python train.py --activation="gelu" --tie_embeddings=false --init_std_down=0.0 --warmup_steps=524 --decay_shape="linear"
Each number is 128 + 32 x the weight over its row's rms, rounded and kept within 0 to 255. Layers, rows and columns count from 0. Numbers have three digits each. The size before them is the row's rms in percent of the matrix's.

# layer 9 MLP down, 160x640, rms 0.11, rows 44-131, columns 320-479
098:085134148141153164101178192140162116163107111125097130142098105064115109054098109166141100143120141112150067160157069107124105137123117095099083095149148079141086169134139118088089127135076185162129118094160121140108123151162067175091106144135103140149110139153089171079152157157116152153166096149175128091128123135115129186164177071089118160105076139158097152127146153111153160120154073194147143104142097142097091143156156110107168136134131103179144125101091095111117151106084080
096:129086093191103159106179131085164119096096092142145164089143097112117191108102121084154104132160127112094125162126097150060096102132170156129127115158100115093159152121126124103087098100145129164128059151146131109154109132070063127126116136155176136091073099129159044153118140146139123134148191140127112127125116151135091117181134120113102116154183125094166116110097103166115166131170101172141084144097134151145148117155112126133166159104149087175141139122114150123057128119098168
094:174135132088143098123166093082126097126157146135154145119064150092093091111096181180143128143118129114147149070144130156067151124154178107122133168108097061138116169166068184144099142123226168120128118155076120128163203085147084209097147114107136120151095093129116103096160110092151154117087148109135187114145111174181103098100116094115121101195133083149111177085096114055161167126157131101131114135104147160156149156108121134128133105105105122144161147092203154129168140204156151
096:153046149130112130112089131160145170129161130112041142160109101150107169176150115097160147077100125109133133116099183101109181163145147111069061087110114155140172128140136047137161114159130122116137148126093118167108083075159138178130100154109111071144143156165183133133121163121111072098126138162077130088153136192133161168120118128157076108151141161220143178158120125138093192184099115126124140168203136127126131080199144146156121115113133111137092125104131080173171115138100106
097:201170145087164155149140135056153143142127101091087172169183115097134177141151146134138082133137123134131185152146127133178099133080110164149180195118118117128120092110053090144104159140129107134169119125160157133169119149156133151124116139147136104149082078174087124146136141172118109109102123141050130077135134064116101155157133095134105109087129136125132179103120154100099102115087143107166061117180117079178180045151126127126081107182049192103113086185191146092112160109156141
096:118130052165102128111153158115086106129128103148088133111110171128134124089097183052110062152112161202138145150086169158154122165079119130108096095129176162105106139079122166107127085122133079126105119091106130105126174170121109165124112087078134089117167112131133065166186129087099074175133162129129104097167111129121110156021095150143118131135114091150139116090114099090157156105132143137136197136145113111162153170054096127127088092098114148087166128081135079050146114144134127
093:167114047157137122129146154118151160141127170101121141172116098152112115122149153162136129151137116114149169112097156163160102088076125129103148104179144111122186082134133095124176099143160091123104099170139119139111135153152105083085123104132066102074107220133157106127107143148114152113191123147164139106113128147151126114059089181073167095162122111058143139108134139080134102120115142171186109164146129125175114133144159138124103047172144174137200127135145166113151130073132134
092:089156163099117071114064140105119119135104133114115099165135076109163093085104123108136070123115133136139157134101112089182167137153060078178119188104129091116170176132211118146104133125089057215096123056106152116074068094201146068200125152118119129119107135168124103077091112129132154138124125160136156124197122044160137119138105197131133134143109126113100203161147111179134147150094142102125090102164116163080091151123104139112145179149152099073092126111068134099138163100114099
107:186101132110089089114143122149178177093099093078112102162086127125155111150089136119130078147141111135076138106080122139111130086152128137138139166127200131127100122176109104133144142115194120100122132213100088118133139101104166125078115072165144121078171153088135111151090125160148125104134184121139109162090159141172108092126160128157180077118122056138135162099150160098080093107109117156100111118187143110103089172080086148086086132093092090180119095139103155078154109172147127
096:129120151149189119146128144148196134073129095097122111087132104178195134147125172144109146107147199139101122112173066157048093092171139118156146141087147102108122177163111190138154100167102113100101129051170121106112097112059161144128125142119122123088162116078098137155130057094122061178157176093141081095140115104137130159110093130090171160073072107143152054144106168075155153112163166127127194123147130072131103172130110086116077128143082118168088098111106121127180151034090101
102:105075152128133100157150090106154085203126121116112091172127156107086104190136127099119093059144099126165146149187104155152132146157126174132091163119148110159084149083115133164133182164166112104134094131165121164172116149129150177119152149128140153100097104077144103159108100133112096134146184133158088136146151121175116070087134137095144076140191109123114174154114133070141143129124119169100066149203116103142093106146110166150090130161144143129158129182181087165126088157141163
097:115126179209161105130190137124129106114150136175156144106150147145127155175093111138112073186184091156160148111117148158150133135106119125149093117128120104080166127147104208113140107155063114133123082088098104111132116082121139209152136154160110117177181207099053110121081091137112147128161112113133137126116132132111121141136101118142146144067094112191165112117112111152137074141101131188103086185036136141086176136112157092130141156118117072154060147114124145088094080205098136
095:071110118080170105117095129078117142184125135144175151147177135111158129128097122192127104098083087229087079094099113127152163127112175141151126199109152132187162142098124131095090170153164160120151112105162120133168129144147114085154111172080169132152105158115107101091114147134160120079160150101118179127116138118157110135139125172162132155098077038092100149168097071188119122161078044113192168092077125116099172090157106135167146164160175167115194120084111179115113162147121112
098:114087150077162140147126150134145146117128176136135111100134086177114146142131136100161206148171144143169116133092116115134153067141134112118118157172137172123103089113222159157124155140147158152136178159118094125112115210063128127081157073149175181201177132144111070138063172140099118120047114102082108143093170152115120136089145129136148152158127162111136109113169165125124111125131099167182110142079161115144165149159086097146181141168107145133121147151147114183094136108146061
100:108127105165153180143120147149167094170119075137141130135119123107113109176135104088143148123136171142149156080117155196144111118153139122104160150185118167153143129147080126125165112079122137109167123143098125073095088133126173138145115089094148134109128172137133117149149126121094141144084165185119107158169100162141150095039147123122096157101044099129128100117142129161146156167086119145165198103121120146149133111136116120143121160164095149105102160109082130108132160124121156
096:135106145132097105161067165138131102179141152160194114095058131100211131119158220134099118128223140180180146130145070138150115128084137153128193173095103169132104139092142041128105106179146135038155142110095133119116235103107152129127148131145118087164104116100158090088114145173162175117093075111228109089171184120063155122166122123110085138148176118190162106176112130174124150140148122122141080142146143128122128126114117112141100178064182089100123121132083094093128135066058126
099:156118109115129161120043117090147097158133079115126123123118146093077097156104128150165152116141132105100107122122153099119110130127104079170128140121131161171125159071131155097122157161129155130162136173121100151122187169045102083122106144121148114117121089154137112146131111094112085129159148166158100131127136144144144173111188143159104159144160147171080097155121120206130178157118139094144121098135073120146139192080157117108115165103087167158146105148135179122177086111102142
100:149192116157124162086188133097113168122154166125110090158122070075073136119184139081136138174106152136149148090094185108070071096118139096135159083158166086118140144149105100106087071163079160160171160063087085128147100074058091125145178169156131157099089152133133107102127138160109146103048059132172180114193080097162116127123146180078139133099141124159145141098103117094147160110152088072124200118127145157161129179186156098104127124141125144089139175189121111127126113099091166
103:081131145131150155116170185136091108135166217121105163130078198136148154140143139114157169101151101114075122157155111164132185151075169130136150080172168117137139107151100073091144123153128131117111108150159177206061134165178096089136134137105111198152135159089119159159119099139092125125120149154158105123158102099109144167065127127110120160120147203170117142123141153098047135198094119211131138133144109166136157126122127156123125138114162122113133107146103118075127143130178125
096:159135103096135142072119137168135152102159030128066153182084144162144101093184149140135145034119126136102143125126171109148167164128082136155175123178110207173139132109179072132141102068096119137140138100145135148159177138145147168113075112118175097116139114119165107130172162083120090079097165145098171129117082115076115114123119093154127173159145183203158075126138149197155115177138126216136056146189139147108069105149127127131170143136088096151120140110097107046181139082195094
103:094124147063177103086131155084158101163093129144073122100210084046153051126164146118110127160150148104094094107128137125115119134114143125155182170153113086141109089125123186203140064131114114090127111115133080138098102146087129211116101129101134184179120128133138212112126145115080120051153095105120131165074124145172110147131115099063132120186061109156114154147188125125144120121162174081110121110117117106098084118091132160129112099168108144113156097078139163135096147101128113
097:189126142104121126100136138164113118133091158105181106116092093132139147073079100089092161138153166105151135228210166126150119085156041135136094112122092130134129142044121074139152182142161167088105110150141064132123121099168125125131154133122160128135119069152171144151142156146178097134113122130066150105180105150089125166082175197142119102123094112063141094146099141099179102106178107118133087137116103141120097062067097147111092115110094134095081150103134095166196148125091128
097:125178161144146145090186090112180105054147152077114083114195100148141171103157114162088149127094098152156070084119213081146144093123128066144104132142166110139167153139164177175117089126149097123101190186140130104175107082118162110128124107155103065068099126155119126117155114117149139145184106117173112089112107134091112166072076120093112082136116122187154127111118092147098081100119147126095174102084162105129107089135128078144177122154129176136169133123060066106122115203153102
099:072132111139136111116144072109144079121144154172083113103153137171182121129164152166116174173104164151118158066199115134137104093147133114099131106134163162132070188092228123169130174171109128133111195121123106102097062105119105116156141125128150177125142150058170095137099128203127102132095135155097166103107122140125139159097135153130139148146110109105149080070113155070131108106131133137138193173055159082117152161115158130157094075078159151132131191156114122142173130132099172
110:138096191134158141112164065185131116114083129164117106052132122177139159109181123126095164132155162110149098118094132210087113123070090136147094164109122154139095186090090139151121083141127125138090113075108138123076091110091090134153148130119128099058109140115112105130179143150126153077094114079146093131128121156116129140073155091109146101082073182116166102125138125108138096159131127071177086121080061106177089114095121104135104144127085172110079122151082084163091113124141137
097:165192082166081122099168153114174089125125146113120117200138108165113136018124117095169064131143142177132164138142131131112155171119145156121141140153103134099154144135152170058126111115116107172120110160158142125108190160087141158154149147091065172218120117141107104117159162138121102129146119142119121162151108184090173088174122167126150118135148140034130072105153108075167158103093128117124138131105125131088134142126136132096075120070131136156138087119121121097108090138157135
098:068113107109121133102105119131150163125117180097161096125155066099135103092147100115118132157135099161110131201150112121159090124173158129174088184106142072093107109123131133088180110077148111125113175159164148138112131145065127170129129111102066121028088099157157160107160177110138174164111137135143123070160119121158165139130073164095095155156122107146123143112162153144141160121114212121122131117153105128129077172124159109155081116129115135165115194121149101158156118103095132
100:170153128135154126098224144136160079133115109178125162124103156154154071132136147173140089153150145107140111130080106132166102090139132182141141205113103165121133126189138120150128182091139172173133107106117148093185159115149173130148146164148167196139171096132105147131091180146144143168081124147071108149172097137121084070101116196135087097126138152140128140118128150055125080086170111089117123151090183141111141096134119114133138129149152110144125108127152181121091127163149092
100:133057181067134123110137116099145156091119120099143150071114124134104131136153136152135138137183088132163114181174070126123168161135115097106119069128084153131103165127138189147137035167101122083133060115106142170134177111146121120176174139136120119106111171143179136128194183168135165134116160126072160080133124117113121149171145061159158128121113179110091161118126093160151126132117156124152167098107181143083190183167137092154098114097171078151115157125187111165065115142137130
106:214074141141117175191156161161145087129141118114038162154169125071167137147133133121175158155126124102127119128120080088119115159094134128143150114195110178072094116104180154115152088150114167174126177138138119131139117070123153068142098119117130107131132144149133157147088097092166135172170152120111094184111141144154151139197185145150138132057126169162093120096083138133121145119165140101108092114140083115115155126068125099112136138143082164159147165151000153089115136070183167
097:071140203091135100147147128138141158132108086108151126119150129120085158126128170105122105113119113131104112170152090132124143140128082121145064129100092057132098131148119138149162130116144136195124084136157124166158126135115212122086125141107060175126115175120116142148122109111110123081158142131099080137189077078124153103127156170163107133134130152156103188135128164094132097171151176104103143106105089120102085126162122132146063144150167142119095151080104129093109117110116140
097:073096080099117144090086131111094144124123182151089149080138136162117133129112124128129163115125181135130151146132106114131203134134195086146135064128163125136130101070060141097101136180127118100035213045123112163100150117170134118082147159133157116056128125122074132099118143161120128151155155149163145179128166162111156143176096142109103161127128150107124151100123145073117162121183103150131126131117167136167132059152169136181118100125159102133117119090108070119159105152134135
099:054130174120156110094110134153133109142113052182084110087134108167121091142137103133096146146106117147077145169096107130143188119164096134118103127080130062134090109099152112128141144121124139074119081117189179106100133160094121109079146116139162125157203149156165136106101098137143119103105138112150130163117127104112151202091147098128107074116162107153125139123064098098083153086085150146132084177133129078134188150061129111093144156155061179084123198108179099126181123173080138
097:141151130104103138148057126184179114150147229121147141110107146108107157159141182132122120157102097068172083094128141125133169169137139120151104117151158133153119140147156082114114091136073141203161131122140181102140173139161113122138149136151126159182058162091074141122083139099127134130143024153066100067121139155141155151108156121059166170137149073203092107112099104126146161139137096155121111124140099154182184095132125132065124106155118139062139117146051143130127173129065120
099:171041132120154141144120134142136171143145114111098106121195120105092126149178068142145066133123148142188135127164146115125088124122172086086167138116072132109133088115134120138131165181083135155176099115142157143167131162128077111141149121127181117149177136084116107136108143130140148125124115137170145144060134058148159165157159142154075155072122104154174155118106138114131124132177149161087095153146172134177153124201186164155119137131094092083144065140097119184061048090155169
101:120164177157166128087116112148073114080138132134203117138121142142125101255137055135157098077112098105068104097133138065158116113139151139161112167186149097138168140161128150071106106097118128152123112157108122121147168140134129180126081092116102064140120115148109150162134142173113120155141138157176145133109140162065120134128116152138157137131117124177086144140119093198158132164064149123159129070099138094131116127174176174222099140147107119100146131162158122138093116146127121
094:093047138115159118120170124170125085126147113116115145146102132070116147091097092093120121172074110184083123141127138123123142117115138109108114087133093091137130131165101138111081130126135144137158119165074072061120136108095103167099120072136125069110136131193112149184121096114141134107186147160137099140147154089168107122136157108102146127116100138090125154104131085090099073150168145079124152109089204059162153142094100125119128090207125092130163123097131162152139184081106113
098:102157135147137092166084116125127115125123104106127110189141131105116136164149134101143147134137079152170051142121109162163108164175113136151071087064178061165103107089042077179104139079079101162136099122121084120134178102145131082134126131075084111156095113148138156074115162139073123105142077092102059198080091157180136124143182108117166122158134185038081120146086135077222109098142125083123102154159125079158173144163157156122135103126100143116164126095136119153136121094123109
101:163116183156107116149132130137135159135145091128201143171147168182104137174112091124113152151116138173138091104155167106155099148173074148167155080157127165132118082146144137180156168066120113105111163132083133113110110144172108114153153122124112099182146162083104112117053152093179107141150150137111180133166123165110151107154104113095151139107092121125106118169137105175118132097144101076105142110120102109083138078133098157142130104065113152122074124198178123060177170089123120
098:183136131118167183090094161144146155205160090115084146079113161101097118150162130195145087103132085161119106183102069152154163113099163098124099112128181113163143153142153108105088168100088103189171116116117111127109176139159100181089146159127099137144184098169126111160133151131127078080102178105157122157134162082134163050145123079176126102169110087099170151182135109137077115122146155145163080097167138123112073087127178104120161117070112142132125074178144157061168151090164123
101:113126097157059118105146115134061106115088187167066165081051156066108083124133113138108131165117121106133138058078102175114206151193197115145147158122161095149109050178086219068144197177109107119097153118137108119168145129161116096124158144139125123145155205106129170118122135122110163136118106106133160119067138101087107177079135121133114076092115138048132138145101158147131145173149124199158154110072091134080179078074099127113098071157112118151082136129094151128166120218151150
100:146139085221080133111104163137114132096134105169127159118144067134066164156133114152068104155087166156090135144103151086138095115174069113133161153177051102143112112107133222136108123145181145181119116167131130092068154122104121160202095155088163105114116164116136121147146096069136082156153125106179126151121135128110112126073161193113147125113153108169140118129168128134106135096133176158103162146064120128152110062107117090123137112036115137193174180119185192100144148162120104
100:211080124129121159105189157150032103141169142118176154137038173126092129116095117167191116132090153131117131107137104123146147142087140135128129143123191094145198100109147118153128125074147140172128177141145155144173110168140118181121142086156150218129106108066124177121062134148094189134143155161163081188158091192085150093146141082102145125142133121085114149155107110165092149166142145173152164145147160155117156106150121115128160180164125134112192145168144127120139095146163142
101:169109134087120125108211095139094110181138091122104148199138104147114118221143115128100160089154129092064125144078125168175149128141186169122089176111136113143151114131144170149118135090127145094133147160144177087181150147137097171093147117113148160147137161163111131148077113111135104122161126138154123149112157095195155059135134071213132139136070152056141171164138115200069130171114100178123111153110119106163145164122164127133075154070084097147110111109184124188123114135149095
091:188101141102107112126121175135039090135104079132123105093068162096105146079131160213117171099095140169196181091138120046144147135085133123149143130179142122136138127094131151148076164152083179089120085110059113133080149074189177189159150142158128138105123129171117080124094110188196146108130098125104120153126157107129134081128125163150086080137043140085128104142126137191195128116125144123155147166096097140115123093142096120095075066130055141111138105115134186148117094100139089
103:153163116117092099120224130113171161150161171137036100125155111117141111074137131089146074161085167138192122095147160179102105125148092134113129114151130169126147172134153083104110125120147095158147121167147117144167160129126177147132106111132101158194123117131116140163114130162096131115049079131081119147134144102115107116226143113129113136161113101132117116120169123151117115118133154140130084153152136134118126087108148181156157165148109101098113122101140144139154164146150133
097:161123128183124083118132171111085119121102168159114159174099153110146092125135107081138146108131103120160164181149153157136113135095110107081124119140138085128134100149111140168147116145104131131145086122126136126112122092128166153119064139128141070164111122121115105084122173115111130108096079179112169129168138165121133116097190075102092121129138113132140122177127136031143149121151073153094152114164130212170087109082132120190121125095109111115055093168078129148116161065164101
097:122128083114144148115042039169116080129193141139192106089155140150165156146109075143135148104108106067116141061174142139170125158190130185089142087169135150129101121129174099127128150103168147131135116157085138118166144176153125110111141111123113119180117082123126170110146179104136155112092132133155046115125173134135135067123059094132146122158179169199124156162103118157123126160117123184141125135162097158156139125142178115144151172167076129138132060131146125159194141096114159
104:064085123084126122173075071138121131127117097129131184138135138097174115121128060128131103133139170180173132110118116099130152108199147104114106175138148131144115152111206086150107116088139131109142098145116135030148132150047167174183117132142142166125144165131208127108102157129186126148160138109164125125104127142168129132114130171177150132098165168120087087115139137134111074146157082106101166095150093119108099143028133100091103145089051084105074129116156132100057092131149118
099:184126144139118127144197132072136091164161137101141132018120186126109135146161151108109154165133142078114139191117173124153115188102134127152091143140125120126143119098175125188140112104083131122128140079090092172150127152121114152184120132129185106087091182207128095158099113178126102096067133135202153127119157184174085181066147096106145139161096077171111192207107117113113110152156120118120125123168158130158140127128190179115139129139121120094106092139197165110124137086140142
103:083119125065108121137111133100085151197094139123144157099099119196087148113104103149147157121143146140152110174149104160108082121159066118118142139134094160129082119113065121118110132129170144065149129136145137119103151107104109113122152137079166086121152087152114148082115133146130081129115141146149051100080121141169129074149099141112137098113085153058151102117156147152173112126181138169135171096158150056114133084064154133129138128112158085098160152097236177209128125146114152
098:132151127169057045166077141156129179159139121112191133083138099141117162059116152102131123097144207083093123099179112174127097150088188123131134111063134164105145120072135084121093146090117122097104128160084131200174143161135149125109151145157096077128186121096171143170138164080086142138072108132138206102146120123120143156146101107151156164143119103090128073072069156121153143120162101080200150147169144131173163176117155153149118140069088083127166161136150111118131076136142147
093:188109109086104170204065126188146031107138120136179043139114092122190098110169166098127135115134120106221136096148110175112116141122116181134114128117138149166141129092157114097096104091154118150139088123088097158119141138054125111087107108116059093133114105108159133092119077128088126160121116109171132146127128121094090174133118184160133101132109096065128085096100115111156138105092103101129099195089156131107087131117060092120137183207163135102123169158129070155184104145109116
097:162164173243065137122162144133098100195135065126144120193075113119104111132120139138118098138150122105135105190118138141136128119116113147113117102175118133147053104127070080167124206117062121130143151151164142136161104155147113092055099114121158108155187119156089119139160104152123082095137109116130143127137199082101095082141165113114154098138125090136129199107159120118140128150131194122159082078162140113123093091086139104126157127060117135165112120146116082102063164147140089
089:062142115073158097124131134146078164097151045118160143072158081171126111131130110164091143127195089132126152086127082161116092132159112098153083116101101160157159116175109151131173151102148078154146145105086123132146071124157107183136131151145098111135142134184123068193149080113136097115162127104144121072116132151171132094143108193173104076182124098182147102152101143206125139100120152060135134098108119093144105179144071113121126118150166158114191097130189126180178134161060097
097:159155131139117119115138133112140096129096144086085131135133107167089087140113147110087134120128075123163134124164111116112124153133065126078111179118123083164097094079151087099106154105125152061148175138170071127144076121103132118113160120097148033065154115137167136115099128128139088171117107131153157156107120083151103177103105133135124133147134159101174140029174120148088093114152169090116098125139137140174166143223158168129141123082084119145131055167138144221154119073061097
099:135151122100105177165090131094150121126166187120146158139136126175118138126124134153154155114167137084161103214099123139125174135147132149150093132112123119101128145100102065157152130124126164092094048105146090133113080110125184157150145118124145096130102053167122118137087134085172151098153137102128135150208121077088147183159139083154173126126105112172116178104117114079106158095120107174141113111151147153188136096083124117121148117148132109109093115138112186211117115142081124
094:070080101146118110139175071127079123112160117143116145121115168070170119165128092130128119131093123162113108161095121128134070076117148119138136187108067082168153044177160168079088102067123151098103132128165170114112097177100106106164130134156093101161118165125153142120058084089129150169146102105094113137116133104137116098167082126153146134120216088128162194116170127104146135119088174163108107121053098093109151120106165123120127090098194082173107116118055152092125144146100147
099:163119101123143091134139124130069160141150120095177116099137108180072127122130131181141111116084060161142108126115073078155146131098143136121132134103172089164114179190084133124129144082058109100130179098157128103123040117115113077079117157152151039095172131156114144116105100133079150114127127100173107109114118153082153145151116187154149094138200213126089075120120123115145115118126151152101132139201161101139095095142155170145133096093128075180143125126162124113167096122155091
102:152184113125087131154121180110150126193108099140143110101129146097129094105143189135153142149126176136179126161090109141106115104146130156091103078145082147084183116144100055165129131104139124109135126176133126099166091211099146125108120106142144038197082138094172052155135106107099074116123139133179107141115169108137131101127086178160115116116162166164121120084103106127196156115172158089079165157169082125086132096088109095134155177083145129163138118110169086153155139116158143
093:069180134099134105079150170163130108089144156161069129096182096087110139086146122166110163156137101096163143168117146123159097115119174131150139093097132125100160163116094169132090141126149173151100158062154074099055113083121156178121149088070126124158160110170079122138152168157139149127102152079118152135098106053117109188117077151093117123112103130128150127180116154102121198139114089176111126100135173103153153074135116147138163108117150159125172152122052167182106108112151157
096:178087095075154112094143085107113090105121148114160081090091115117122154089144097183098115213143215147121168163158123084129112124155148086155109091185126096151151165091138135146156082093120088134143172174151167110065162158169069166128157105128075185113072161147094072157133101127130159156138157146192152135099099110142119126158133106137081184099187099106132116124135125086105168099100119122102148173138128103067096141143170122140159172108171144145102123157142148104148128191161081
110:152100153130130149111116108128090101098105152086123117096140121160112097089092161130101169117117129146054150202175108112128180141111045109087108151128121035133167104170110129115112103098136167170049108139157131097114137102185138134100089110158114201150148148078090108133102120128150075138134172147113195158057105110087142147111129147166102105133128172123131151152123146134089133110090051155104201132105165108143105095179077129071146135092088135129129114156149100120126140155112181
096:133169122158121095115194169100138153131108169170097082165145086077106108132117154118128130157044146134193127134143123138119086104144145156106106091153164114117175127139163132115117098117083159172110124143178146130151113144092062095124177103131111095121115098136134127145155107140124119175160126152175113144091172127103144166108120108081143160122103069155119163163144122109155167064027102155140106139128156091136162145135110103116147152150184087131164135161146135066114128136090113
093:093164170168109131129154182152109095103109122103181142094137105171118157084142170151124145140115138105156126101151145158148141145142140156133130096174122132114100140086176140154184099119109108117137125161179169146117134113116119205112113106136081142048145092162108071140094141128179159124079090097186161152133114096123147166109054205140107153108144154141101150115136132097094130140139125160080176112153081120164126182185113156132095100120116115096085170101064122128031110102086145
099:105165090168078143152109103142136126113133110155065114080153130142126087106134132128153199087158149086072106159109139111174140099107142114125165177151123187131125192114153121170156177082225122125112126140139134081157107150189138174144205111154123119087159184088102043065143144147131148104186138124114144106136093151095113140129104102124127125113077177079100101133167069119100127166140085101162105155114078050113144068179110077095209127114146167110121126104135132143097128161124165
095:173204077108085103138146124147101135159148122084106107149152127101112167120147137083096151135120139099150151102082096151108077117101172124133114133143102186157127133169113079107170186131133118134104162074148151156170060128096110139175158160158118116106135139128118151158156130118157078115126143117118132143139117134113114082076164077183088147132101116107093227120134144108131139146091082077120087148118140145123149136115175105171146158156130162153184114120084140131158149120123130
106:142071106156115169146136144136107162122135113159107078134100098166139178152133132112142158141146105132172116171111150153129181136147107174143151194075175130149127124108039124124137138155149086115109089121149149165121119137080145159123121098129099146179186148150131184132160120128103133123156082126131127122121123149130102117134138167108126110155138099095154066119132153123166136146176149079136111153185125104088120134106098113085116125115125108096117126158153133154153117187161110
093:144165077141130154204203098157114112064145132187151101092162122204124151105155115170152162131134099141120138034152105181147128118130115194125186125153075089137122136127093144117086087126169164197101137128134156144107158165166145148106110090130089184099162147144164148117160113139105152130097149153107126158160077186134097117106136134084083142164148099122153152108104112149137086098119091191195115098096174097136177070195163134141140117131085102133157153115135106136143166098170147
098:118124116147132105158155055126101087158102148119194141161142087134150085119115106114115130171146159150113138075177131108068100152161119114117105142118121097078094097100148184116157151114131122164153107107140135130096096089143131119139074173107122140085110103123125077157092125102118141136134078136075101127143184165132143107157123078113138151173114048133094123172117149111147151133118069156114156097144085161150120154104126149156093109202085167088179085064121108124113127133147140
099:093154144155113164054095154168129101107121133187140113116133096192104116111152089139087173117089124135080125134169120100092088130189154136137104137074152157108114132123078133191105132156107130153138083126171129136172148128148105077141125132135139150109076098134111108134203158112141093115131117117129191096135127138190104080148060122125200121130194088138136156115160099096089120085134140200110125070120144127115083106122077119119079110058152106151007128136098145154164132183061117
101:144086171069090105112069104163087100089133113114173139171135094151135126228112146094086102123179076123107156114094094110215131104117106140146131109118185086145101133141129139097045101104111141101062093092074125085177110112142149118162160088153113061134157070123155109108145173117132137110144107129124128098113122161087082160184155083149135121152123146101104052159130120127146065115127149047096083102190149106093116136126126122166089096087127137061109144104152123114093138101113113
098:101069171132165137155121087128200198119132230156194097130157119123148140173142101136134070158137103121113137141143040190199094164145191158153120177126155156177147139133115200082158184180146127138131180138146120086107127160147125146090063092139109129023090119113146163141123119147111086145137160123100154162088120125191139137109105090117152137127139134053105123165103073073126114127150166123099132112156128128150135197106110104156084115080129160087124129109161149142146113122094155
098:116154186080162098125108115109118132144168081104109131122184201154163084096176147169086076089171171127130101112073158150105163144157165127165175170115086128106115161171146183154223089114088116072097171090093150125087115164139164118158072119157078114236149120174113116182120110126132180109190149127118104127132140066101129072145068185092157113161121145080128120129102121114177092123140103148099088182228111143118132155107169143080154064107107145139093117115139152102084112149097138
096:129060115109105094133158128199123158113191082092155121122158151125051071184099106114104169115094134182125120119126090133087122111134068091172143202138149108088124114152150147174173068149133128187123128173105155118082077154074142178169137136114175133165108072117143131128071117058141137109203149102107137145120176074134073192097109158086137160159175086199104164118154141124114113144093105098159163089062113113142176139145146140085190112126091059130138098156183137152080110145162080
096:092130142240099138167100088092105178189124165096070157169160083103121114132162068143156163118089079189159110179124177089103124184135177092108168152142128137101152188143131093108113122169156133180139090152157122175119119051104105077124106138105121183140134163113106147147172160127140136104103067105194120159171087142101145168090075139121113150095102132147179150128113149169075114147157187147176071160141062137114120122148143152145130131176167166130141134130198086098124156061043135
100:082141079140046104116106134123129118168126156125174107174114112141163135152157147122131148131168113120140116189226160136120126127150143175135166063103181161087154106173133153154182104173130146090151184123130133113150110108166145151118077149154144169154151132116115134067148106119091146111097128101135112092128134135095161142158146111142098138099152082121094171151162135155122117143147099152142133130107108159138112154161142128111102091217205097155135145108102140158132152139161133
102:110145095133160170123121050099145145085083037126167114118153103103088123138116116101147155137191099138102163116118109172133203125133044129183177100088167144163129092137087093183117149127111160126135132145099082118109175110104106074132127194093093141164143114145045142190169111130126116126066082121151147106051097119116090147108149128126155084107102156129104139134117146114095149119108180129145163136090127132161142097071132125134101134198093163178044139125151145069150141096112145
103:142137152156150152145064103111127104130080142179082138153115120152144147079163140135140142142162134161132110132099099100085063184144108123154107109150159142101115129138129198175169107128109132110159140149028103143089145094074119113185094117156136169092155109130163132110121119105112137089130121128077155159179191181112115203209141116143123091120158171183144089145132133078095117102159137153120175081121169171104078162114111151097104121146147118106134152097164103099089139151094138
098:105212057144107120131098133079131110093089141141084139101167147088085090067165121144140072100122113133114118080134140086134142081112133115106156137094081159095117121153156048166137138107102176155131153179131116125086141089165092196088155116166180098152143109112140121125139076138166124129179207105051101134132155136177097174126153180090126191176190085170125132169068092182109091082101182113092152094071113106052114167119109090133152056074094144111125163140065164144184123082104098
099:154148152144152105124132149143145186107113162108084140098130127176169086182123128132154158139120137126097087073143106195119152123149162116109102173165136148101172076148138137123165135157149070043111117076201141061130129065131128139114085134108074216113116163145178132117138133172054126163081124108079130155067097130191157122108145136152150157120112120121104156127165140154159145093101141117172112156134152092126105169157200130135142130154128091169083162137176130112073094085090172
173:096100060117107142151105126144145094133105124197099134122109120113157125166136091142207144158161136175148082136128110130119057145080127135109133053091145094144141171182095145113191142117098102047157117139163100141116094134148158049096167125133111174146147142162146172107194092105113118189091106124124120112113126134129255110085110144142104081163134140144112110083138132149227138142159151103127114220074155148145109139113095130160153138118166213134083135137120092110112105142143173
106:146098136157206131120183091099095086209131178153119125134127104086103186085092100119097137141127141124155124184145154133094043127091183121137138104107129133091153146100174116091085106119044147111128131130126148167129107133117202212063110131145156199140134089153115157128155133189116164144141117147183117123085105144172112085135142092123147144112119069197149131159134129071119099135147082107136178111178157121128102146137100119121152134060153113074107146121158141097086074131110136
106:106124203120087084161060087076139135164118134116159134074105139129152086085150118138140113106088181173142101128090108118092141121120043180162110091127120140131107111094152159127111114179104080086137125079165126165101056155121148113133141102167159161091082133137143094102119101136152138150127114140114134103167111179145172180176120128081144155068148130069116142133085136169128092067135138115146119145097095137101100083171112098127146109136096124103119176127093141167138123095168105
104:104051180121110189116087126127117130153148075154133131135127150135122135201120084110170151108158123217080150135123111112078196106133147055097135182101124144183135132116148157159099138124138091099084078111122142117140126179125097129118157094091124130140143107118172117110116088117172132145156121147090135079125106165136142147243097150129085109112137146098097143067064104086129106047104124114108134155088113144094118086097154111018121095145139110080097175161093114201112112191170132
097:142135133140079151133074176109134140128100117135086118179064161129156154130136095128130126161128107109095115115170104130089114111114117160152136109146165079142088143107094180171163111152170066138176168147125116096112091143172174111112127123114154115113156150044152147134096125095106171176126109192143152075119077142104107110164098084178122103098129101187153102102124091168157119161170102090106167156182116140133123135181130109151161114145145196108149182110135104133032155124155118
099:120107104117165116097086126113089133102133140154072125187148147095148141173122073190131066087167099137134115120088157134136153164143109132147175148106168090163130169096060138097158254121132149160127114089126146192104124102098117131152142114107114130114148135137105068112137110131160116162144162146104075164126097126063096076085117152146104135153123142121102118128098177089110114119125089184103073133120082113178146090134116123089118119217173075165151085133092118100080144142093122
098:123112127155135103138144116110140153143167055086158072148144105112076027125149152186115140117202204130138071112087096118171103177099116141090080145048154146107153072071141196119083193117095099108111145137142138153116088085147103142160104085113094137197147125148095114120157116164125113136127074159097103137135112038097106172221080175125123129136183165072118141104140122108107076137143169141116110150171128107120120141076122169122124131161156095164149127092143157105101136150186101